Weights of a small GPT-style language model, trained from scratch on English Wikipedia: 12 layers, width 96.
Each number is 128 + 32 x the weight over its row's rms, rounded and kept within 0 to 255. Layers, rows and columns count from 0. Numbers have three digits each. The size before them is the row's rms in percent of the matrix's.

# layer 7 MLP down, 96x384, rms 0.194, rows 0-95, columns 0-95
099:106153174089133178102094161106120125127136119116098087149087151106102115078081105103141103131087082138134139120114126221087147120128146158101106083100046141168088101120111170135150117088113109094121142155129104108107088107172122163164076097156139130184133128158100105142122057129141166092
102:128132090126125139130135125127165137158126151140150116135145091192105164099084097118078085122144149169133118136116081150150196148121148123093181192103136077122181127139160091180082160184109131143139204114088159130099122185125164118098165132112118087139102154119125162132139157108114121120
095:104149127140102173209159167156109098087181120122114123088109130096136159135140148130121106173119103063135127095118152160144102057105124157183155136090113152141148097124088127138124161158088162157060141114134146136133162108091178128107095104122183156106148144096077104125108186138142117167
094:132164126098208110141114080116098133107107144154156091125107116127143111121085074125098100151120231128112103145137144150140131144116124106168184129105145121108101097119173102117169127095154134111124095137125052077102069118167101078139097195114195149104189152158151110163061041154086098114
099:121122119137115130087149049154120088047126093079140108093161098164100125127089094183111099094115111170145078123066136115087178103154128182131155109156096143112131074138160095083158170105168109160173183164118083149140101160194147108049147147136135165149085142086140140083121118164144080176
103:140146109135098136165191141123126076101210114162086109128162176159129154143123095181176155170132124119157176105126122113142107121099085105133149122131115189118050127124142107072108139124183137177081144067156136130133131095183107131164128113110175208151191121122076148097162129187123176071
102:132143147155105079102122155109102223142149156167131160126061144144145109064150123100110127160153075133069109139115126153128129116075157071125134113151157138088124135117134111134142138134098140234144177101166121120093159160161124101110147118123106102140121093103107113066151082084112108107
097:144145084109116100157121122176101176065122109161136118126093145168144118126102065122098144136089139241188090115148204151132152057083112172117134152142163154122169122110120153150117056135132151061119162131141109094111133203120122179114129050072081128163190087133161113089126152203102142162
104:122165159096195050098108143157121137146129136106094088169145105111091109110122138098192148138125177173152142144083120149157098129201157114134071166170138145134105143124107126124155160117147125157151080155104194087103149149114138124175149142135041136124138118101115136145169164174131073146
098:061177085129110078185094113204141101093102082102162101115099110160168126138116183102150184159082117121081078115046123159172150091119071133121140134097154184091177103152105102151176133155134140124116105104139064096129104128140159109153143138096141120107129109135113087152136091179165113191
096:071146117095158138142108126148111100097141151184169080089107096099099178133116132134153152151099149144153127130158090129141152107045193149105168127107103159101184148112133132140141123183096145142123154171156135155161105097124125130114105162144140136123151088209182108143059099087192063086
101:097202103129121093139104197105168147093184172062109109134065146150186125170134183116160091103148142109167142122122103118125147104158097174116103143114133107068147092086030113175093096137123121146139176118082151145166156122159168106110133134123116089105077158142149145170120072131135079082
101:145167136134112132166163170164127156139159174179135134066155115184118174112169071107126163145202135147141110125122104127102157162077078126136144140134159131135147115149144154129159131116181095141115072126133087147088126103095132125113129155145151078084104121182087144131172149135071082140
107:074143150125127121104147170054137139131095138104160095147076086123150100120102180123169096136154155149173158153133117090160129150102147137155098167171132123115126133140134111097118133116121151104144175122154153147134096101122141207152083010119132117187165139144141120172111119218092081124
100:144158127120172102145061154094120087149118122119153099172137118116091135125163137133191109121165147121115119110092126135113138123141085141105098161158156121068255156111142144123113079191109134176163136092123115103125096119096164112164103093085176132167091143124175103134149078117165173143
105:112099108118132167146131146125107154123075153169158113141170116098170170085155115147129136130160138125109136102125085079105103107157102117145220116115085099091173102113154122120072160131141122092142107145102148142103152113169095146132151112155082151131151112152094103169087117143108144122
095:117128107076133129095193159162136157138146158070108077092151138193170128124149145106113109086173160141097079183102118152158187116150146179150096162131086125071106210155098134135108086128040107131145131088158141154139126069103132076133130123114116139115171105100132140166109118104079139107
093:136097122177173115134102133140117101130151145130084089114078138181111088077145092084119116114062109146147087117087106145115171126087108177136091061145121099126166095140108109095148151098225097179106176138148114089157129146145160143065087141123145132060131149155205103092168091107125158080
092:157112064154161177095125139089122117079116092106207100135111101148093088121102146094066113128130131117203161166143084122124151150094129104119132098130155088103113155113176115148086170092117123096069173107124190129151158118177152160077115123089093142118144153143130126073100189122125101087
101:080134133052151070103139100164143066057074169103174093135172100127101120098133132168189125169104167165074148140213115139091141110083099142124154126171090127101149099138121212127108110117151096137148127151069134102139153163113142144124159141152168138096094086090065104079095116189135108120
094:138087138161080125172070082086155116101151140133134117145138099115126124153155129135132182119179111166133117126113108157199070174099109147124088117179118128130073120176172134105086139112144171121111121165179137176189145122137186121112154152125192169158121118077191170157087153141082117145
101:137159155161122135181132121150140199145069121121113170189110140119132100140172146131174062191123172080136141165118155176121172145120083108120099116082074149111144157128133103180163162146130149104109121152125066110129180104121204077097166180058124142137099153148099093047162140126140125019
102:203125146113122118116088137127124158120137127046145104166103128156145110132101117122115089121105167154151061132140148147142132122118140140122136091183183126162141089080154123107092204126063161121090154140135095124083090164198134053136152111166144165109087169097136131143083120145139150100
094:083150122081169131113166145072150117154042114118144100180147133144071050127142173115100144084124130170106113123117211145168142136179104135104111153130130123113123180138157142100132098075075136067110102132142117152037132143214124117110147139098175115102117145185092173110083164136195117119
098:114121128151075095131122139116173156142109123085138103078154125139178105091100144116111115161177118120136160174112198137165135090099146149128141192134152171159128106149193189111119128186144090153108157200144147131119177166168130171164161172069086164117178123140099097124120145119139158113
101:164169089134096111159107159140088120105153079113146104146099128100090069159164080128118141221129110122122137132105076161165184143126142178137119111143161099090067140105139093083153158188083170120114171111087155111068169162116167123185119135107139115095105137145085153164136168159122169135
100:139156155077119167100160166111132138114148137139121117197069144140126118143126133055153124148135099150112123152159130206136124059119111105089051067100122106065089132195183133084104104114128104115160070104143147126166113140086083115177113147168132159093076103092157148165169144085081108090
102:131135137083094111128088127150099094107115119104149079108086099067114137091121158135140162125120097190099104143104107044079112165106082133081109201109102202120148126116147059133062180117140085150082127131132120092113149131116153130126084152155167130135110139144132069107102131113085158142
105:085103169120137115160204098055133117106144173113151118135103108096119122094164187139166092121166100148129069131104135155156068135175128086163157092132117161106101118203122157078183194161138194164166101127111156126108064133135117114160150132194163065170096114118079135090109161135095141094
106:141138158134093113152137123125108143089171133162056138158164106065176148115139103152085090118152177089151146109112148071166155129126081170074127128070143077107116134162133131056124155114122134123145147130206087079163107132096156165156086174159177139138152100102137089111094136176132109078
101:159155142140117101156128107120118123074154101141124070168191142089208112132150073084133139087110163176087155114152152176127200083094171151107087159137102162174134066115149171143073114111131125146137128138143169121143190124109104171151149132134133134158168110117187084161117152139138130117
099:107095089167121140080137122147146085124147143115115100140111161187063127135102121130121136104088116147123128175107086121134157142127162140066128130150129138142117137135156086135125095142118129098140105083123105149077138120129146125053116094133109086106168148250155058117135114115168172094
097:134120116185177104140174119125175141115104156134157160130142213079114136107119110113130159141133082089109133152132129116161134129125102140134139123144123083093124104111116096170092134093121080088074111121155115081092139064181162197136144145078145183151095151170147146151134137168119149108
099:057117156132115114140076127107081184120173117071127198133114086161113126103110167100102195140160142164113169148118055082122137117120120126196085171091106183120126149193151085114162113131119099143092090157110168109095185121172159145152129088147121157158098161119121136108161109118091157107
099:132138142181069133113071099157137151105092152160079169129108129117185174083091080121106148140127144134111115111141113118131114133192148145132111132193125130124113170099147176089190131095096147047072107179154163141137164115116104109100121141152118130093149126154117142109087144106123108140
103:102097105101171092156172130153125134084151092123130096149114171113116077099143188139172205083137126160143102119119169123205192154110171119107050090137148090118146155122126105073130141134141173145124168148108133044106082132129140165105080134100062171146112121177145116166203077145140108119
096:177144079068178163172129128118112167056119088045212068118137168088159135128162093130107107177142076098116142122128129187152097081154190103114108130155105110090095116147082164111093118084150148151154117137162082166096128148100167101141106145136157086070111173144124098102144047149140116118
097:111148125136119118113143128148113113132141120097125147152114093173147134138142097140123101164173146152066101179150117142068101129123107142128117108130166100115096145179097130145087185129134133163137095148118133115130182122146115102115073067162140125121158117101151086137093101155095118160
094:187143159145133167181155085134128147078159092147106166116163163125139135138176131137130160132110156147090171122108133118137197178088109127132122152175123192146105146158165160183081093092113096080120152153175188135172136153130185154107149114147093096157108134143144114163167173151150107109
100:152124103155091128122118158132104113059141165200073130139113156136118131132143127125100117122200078161118105138166145098054122138092122171062154116099148061195091159155175125115165149104084106184107129187220101128173111135127115136065123112079215137122123136128161114122108119166163141128
098:147134157205107128116110143138136055144088118126143119110166155105148100141135098142135129134158098096142135085163175149145115087164146175065106175141098194123163140123154116124153146182175117140123162149142150124172102142110125112142121145151155165080068093132096159102101177112118088104
094:101108126142180115171080135086132204131135157044115123130168133097073073149151182154127173109142132122137136079135114096115133104141139194064071094131017184106144065148074131106059107122151108153088123128124154199065123129128165084117153143143109132154120193149144177160127123112111129119
103:087108121120182096194111115125141105115128118100133151092136135159136107115120091138222125116150164145141143151132146094164124129163160137141164130115127212186105162111110112115127146160162144154091137124124118219090063132150101144163124142140139058127172120188131131183085115086130118148
101:069148118128103143171119132172106099142132080185111138106150113092147147105123188120108156142141173086065090157170086131099160081128183159102061134129114073151088110119147095135123105186110135088149139055151105136169182066084226127058182132158154115094093117161132113157101104156162156149
097:165174174183141111126135164135061102131183120141157114173089142151119131114167103131063103109167126154107096187106131111115158134127143126127144147133168154155096093122134129068146093111138126133145097107116188170184081094115165083159086131162137148118108129157123081174108115081133129173
097:142125102123114142115120127077098097106093126108130095124136125124148203167138133058174130091152104092128144177108108097133112156123156141175148069127093150155149155161127159183101186184148140117136139156175141164117113139152155157092102159138136073151055132117144157177189113145130142155
104:121166056072113175065124111162129128159096122147147091083130135061079121087117123145145163178163150132137145085068118133092153122178141145070066151126111119108182200140129071103157167117117135142194106126104127132167164082137111127162113146157081087131130135132151087100134125084162070104
101:154138105152096153178166142133190151130083080182157082131059129136118113084152087060115052100173126097208141159156161104137161081123104130126111156162149146133157146040139116098083111162104160128145112165096154135082138054088083120115138163201099123142131089085163138120133089156069158133
112:139144163104145081098123114161077068077130101134166139109083067163117134166131078077143159106102135180185170148160103171139081101111156107142169124128138115111108104103206074091146124164137121168123145158131169164139187061103069158113083124117166153094135161150142133139096148132120152124
106:125152079130112100077134101167075122102164142087136165144160144139097179126145152137162197161123093106126206090105094231152131091134050176135045107123088119124152115120127110105084110165155131081122111155040168179096152196141020143149119115167191086117097090132058130139145178101138148156
098:107076117159139133160193146131148154180133125174140135127118090167094088051133157182129144118122160117145082136151109132172155070136136148130094189177186140121135103114143122134148090141102158175174129090109116115140126118140110097130107167194106162113181130100205149130149125124174181089
099:141165041119132187132127118107119151174139149127162161090139139117121166132159110130106141124164094153119107090137212132125132104114130117116132111182113105157155122080149098160055113162131103068131118123101126131016164116133095135136061122045106178205137078162117067204128116125126130116
094:124083115128123074179138104121186109157070126115114112186025069136187144100162161111137175162087087109149166169176110124197095139142195151110069109151139100167136121170131134091103130102157108161113128089109118142144125129169145143129103085127094076137123163165137193069170149132133092161
096:143128142164187135156116172119077162107102138093088159159098116150112087124126138117097125089054094203121141081098130153155115215159104154066098086129081144174131139142123166156145142169052179124124106098109139158074083150111126086108074155180109145131123105104136061131135129096098130160
092:104113153123182117105140115137089106152149169127118128052123153126113133088077125109189103146104147167090151082108183149146161120064191159164137139134150158170096097174111096223138165094075086131137097113108084136104168174084071160106161101152169167169157134123120111162105111121151142129
098:129164154128066132174101132093140151156161169118111107130127075171136148122146100126080145106141086158109110080191131146170133098108157097096136125149109122124146124186119102141109119112152195116108136118145148131153078134088133147167189145108126114137034142107085055129172070124080085128
093:134074108160143088112209155108099124078129197133070160110167115142189117183038138093100155122163127061112117132143112136127086088113092113165117118156150137159136112135148088156098112106137068101091124097109080146084112102156162136177123146133093141160158100136086103156145139075126122120
101:192079138157105101093139064175111137158104074102136093109142141150163120142134090158159152105105126115140159148107085086133172109113160050086194097191133120107133075090068160175133091160143098144071163152146213158111149144151111125134058121123065090121105132094147154127089060134123089071
101:089084183098157119077145142186174106132131117126064100123129094147088154178146140138132133074128149094174132069110111125174100080174142177201144111089108136138162114100145143157154134132108096114107120123111132088093186102105114101091067165100111141175085116158132113113092107062100089132
099:088129124144153102093159143167105120122112153134122195112117158079164104044188123128117122167115091148121093092097153101158099060100177142138151095152114133119168072123148161158105087154187090149159140094175101138142156119131129097149116132098158067140133088119144073105129111143131115085
105:119089197114125140180156081063090115115110077092107088222160141096073166137075104156115093126160126176130116094096134106121113114087135136087130115156102143147095105094117115145127105090114139163150116162130140111133093175121053141122163169155118154178136088133141075116124106134078134153
096:120158093092134121132117065147106160117172146132089163151089120182166130092154123113141130116162106058130166147162076148105146154105148176089101155160095116096112103076095088120111175104067116154078110098160144195050157103112159114108196128092142117134164122091085138148103125171164046124
097:136141184154053079146116128116146144136145091164102129169145114140088142108086159159151087142102155072118123122098146094133106122084121106069159154135145152173122098144074118135141172119148162120101149116084120108127127179170093195135090121154146134136159114099148043120124159145117086104
103:132155131139107137153104164155111147121088129102097123163171111089163144160124145127129122086130079116155089095100142126118089091139097115107121154194113081141118136214130101082126129140181154102124204120135153143078138165147209116154190127112087173134144134130094157182178118116145094105
107:130093082081109154147115128121098173092105115173092139112089165173162114145054104114155065204140117211097107129232122178081084131131130121147091167143142137166167140121179132168100106104152101091149140091165124124146146134143119069186173103132064132128158109178100081164128107120068097129
096:109106160117055119118138173126092109156150120131121148134083179187168109126148141165160143109124210110136183113122118141128119113112145073156162086088196112119128102124167113113160195251149145166127091132146111134148122146136100109116121179156159112147104074148131089124137095114207132121
101:191117126097078096137174114127135111168118159156093105169132094122137149111124118114114093092140111149151168116061124051101137108101053138122126147151131111133115136107173137157207105052141103134122115120052139122103100128179132107182159125152104163107106111100089129099082162101147163123
105:116132168123109141182123107091158107122203096147169186029093189159106120175113107139103154098165142169137088088086132147127215105105110114129118140186105078131105135081194081118174141188089127177117117120133121150159089099078170174133133123183156130155098137122089142149127230069140120159
094:186087088187167149141092150098112210178157090111099107132099161137173134166074166130112186101147141097180146170088185147109133170127074131108114134096153142107121152128107137141062165126119128132139151143120144083114146089106092161157142116166128157149193122132075159127143097095155118093
127:118174178095112100128157122121160156149153170121191079140070156110108086183131163160105062118175125093108160160170108158156146135028118071123143102144087138095115129118145077198134100094152148135104160183121133137139055095168098159116082185171147185069101153129183127117165132075125167121
093:105119115153116136128157146091135155182127088176128110141142120151122077071149162065089080149154123101188144125119054158108138162170066138128173142153166115207172103169084132176103150175132144129140181145105155136133096099164139133123105118105101180091117167127134073101108163089081165122
102:136098166179085102054188173178057092087139124083163108135144144094143165178159075159155173088124150124184074113084143156126087102176085143063150064115165148015123068166127169127141047133127145155140113114122078070169130141079169103172147070175080147155137123140104153126099138089141127135
102:138150176130120117116169149162104066138071162138147113175139115135137193096079126111140147135059146102113168147159127128126090106099142098146087180170131113137064214084152167175114130101142166137137144075109101160101110150126185153188190148141117122087093145208112151140189068147136117112
100:170124117141122159129160077108109151140075080147146104119121173200175144069160090166150136153189104143192149087088100193152061120112108142150091126201146136090179134115163109120102097198090130085143125146157204095129135127142104156092108111148125149145131086204117168160115134165122123169
101:147130143160084100144112137109174130117149093082160122096069138094175152116159168150126113117081163104110159107119163075102077150096159127117077108148166099098135135106181100095162097133089136156118156157107160119116110169068090067086105147052116153104117196127126131139141091130188202109
100:166130120162111090109157133141070149149117110184091124112129114115155116122148060063095112133111126084166155162124087134200158146094109159093151144083114134072133083105100136079162150148083067152182160157119156162172141159112126123132151136114133155118099121126147161156092127184132069149
096:089173145102114097120159068126139129104191103065150141120132126168101137146135147148137125135127136137111188049071120084101132147170163153179143102076116101133194114158149130106148176178141095128129116077121192176121086081131112117123136151097147118121130131114144121150194192214133149213
095:117145180107120129113112120203127155153141055161074107157107120113108100121118147142077176115152161140096140139103071172148144132126173143123059178117120193149159190150156120167152108124095156143100146118186129112155174212107153169124156107143100137101091097110112072168109137119154075150
100:137118095140138054120140082124130063186130128146108117118153089125104141179149127153133167088135177150103093118122107112135167141137153066161163100158112163128110195139190095178126085069181131166148063119111153158096140133149128158166099188171148152150118097124130181104154125113131085160
109:145159127125090146121110049133109154077122130128121178112144160119132097068131108100111096156137144168118089128072127101164157181081072143096136098169143101118126139122140097164125142137102117115191084160139049125159124117071142109140130105137163121129064166126131128180099198098198135100
097:175146122120075130118077181114086089132124091139120111102132122120109090065110139130121150099102119099144126123114127139184143155087141105138153152119160137161162152067136103178191090109108075092150108095138154176098175169079103074071135141103145136136105140150097148165121158134173105170
095:110166127097130125133134158080093083129175164139095114112150142163169176122120120122120140160156138112121120056094124121152147098130175090130160096115147120122136157160105112160154103106130092119055072175128080131136069165139123161119100125089141154184156128106212130174102145148160134189
103:103154082126089181121122115142069075148155096132107085159093098118153201122139136100124145076096110118132133161130126096108119114210138129112148148139113103136153113099126099091155112107149105080053164136124140138175090100167127111145164117088095108091122063075080104140122136160131121087
100:060185137163176114151104163152167115122100102169150160099101092107165158155144198045175096123074153098088113170136153152114141102065103118145116116146122152094054158129143184159103152129145187137138104094143150155126098153179167137140100074198170116119115146117106199146114166133122137165
104:104169162061100125126172147071076163153125133160127144145148134128128168117042149145140106160119159174126133156139154121137092146183103129172139124149096118175097099112138119112196113134104099144056133092140121162095126137123154152124177222128145133149171142142097127118138123102152104157
101:156116148147123121106103129070083133141125166095146079186091067118084203173134130045093132127184151141148114125121092132165073154141156135115093117081108215148175083129116180159097115189121189116124098147129118116094124098153109106103133071107124167134097191092094060114147173079160153131
101:144176104149163085108108108065066101163204153147174142101076171141128160165160129071146139105121095148150075164191127112083081203123100104181133134182152137187126126133176160150104140121118164128115100177141118078128113149096183139144128128139132110144099087116129186171089085102124125121
100:118113150102104096217141128116122131133136091107076129127123106158093081093110157108065119213145159125146172194075151154115167089097157109134160117109052130138139140128144071126175085171135216081137156098164173134093166188144059171122155128151054191097119097151117135140163138088143150085
098:084111119113103189147113166115133144148117118141163180128058198126136149105123178145154117069069115103080079125167129090179130149131069125125119132119115121145139099120116110129148188120128123145076073161132096113126120115115124140090166129103128129136094169138127158079128097081115147125
106:166164107124106139153194099119100160138076057087192135128124123118080166122149134104104135121105164109133116106126174156085131128129100126156031123109136150111082143115076081119133138133171119095121134119109139148072149151140116160148077110196100097066163117182157093132088125179110165142
101:154118096105099094064117182177137177106148102135149220172109097168165121103159132121117162079144094080150144109064174159093193127151062173152131113111135099138129105178122138146190100166082105124165156142128107185124160083116120120116138116099148125127177039106141102088123134105128115079
099:116173133153135130113130135130145117086070118117106127172146165190095113096141082128116164141091173126181147188131123176124101189109130094175062081099167142142139159073069069122117190145095112093117154186095183205104159155091125137186111145113096138060122190172109112118112124130137193168
098:177096122175117155184151078129138088154082058172127061125167172160173110129096119088107151112153107132150114116105223116088108134108080144130086175078109150138159125068088123096154153165168078154150085167137076123136175096157096086150096119130146180163114144114047149170155095087177111148
102:165091138093078086179138130109112130107149126148133113031156176109075144129164097109153140089110196118125117131131092113139113117119115190208071167149112135149139106155112162156179145195140203141140124131083180122092092076148128145090101159164102108161109149103112120081151184111144165160
101:121204109124101130078153141129135119131097112160180146116132106108080121064183163066138160142112105114129112051154119083170110159188085106096160136182142127120108178101068206153189165120114114137206138128128100062130137116154138123091157153118126087127126106104125110172059097087161063076
100:147086121084140130129139130100131070094123087152165128136180128180147148093103123167136142127118138201081129133119169142135144163135119142176094083123103126139164089055125107099160134128109117159135155139120160110155182116091181142137101147111112138118094121138089147140094138134127118142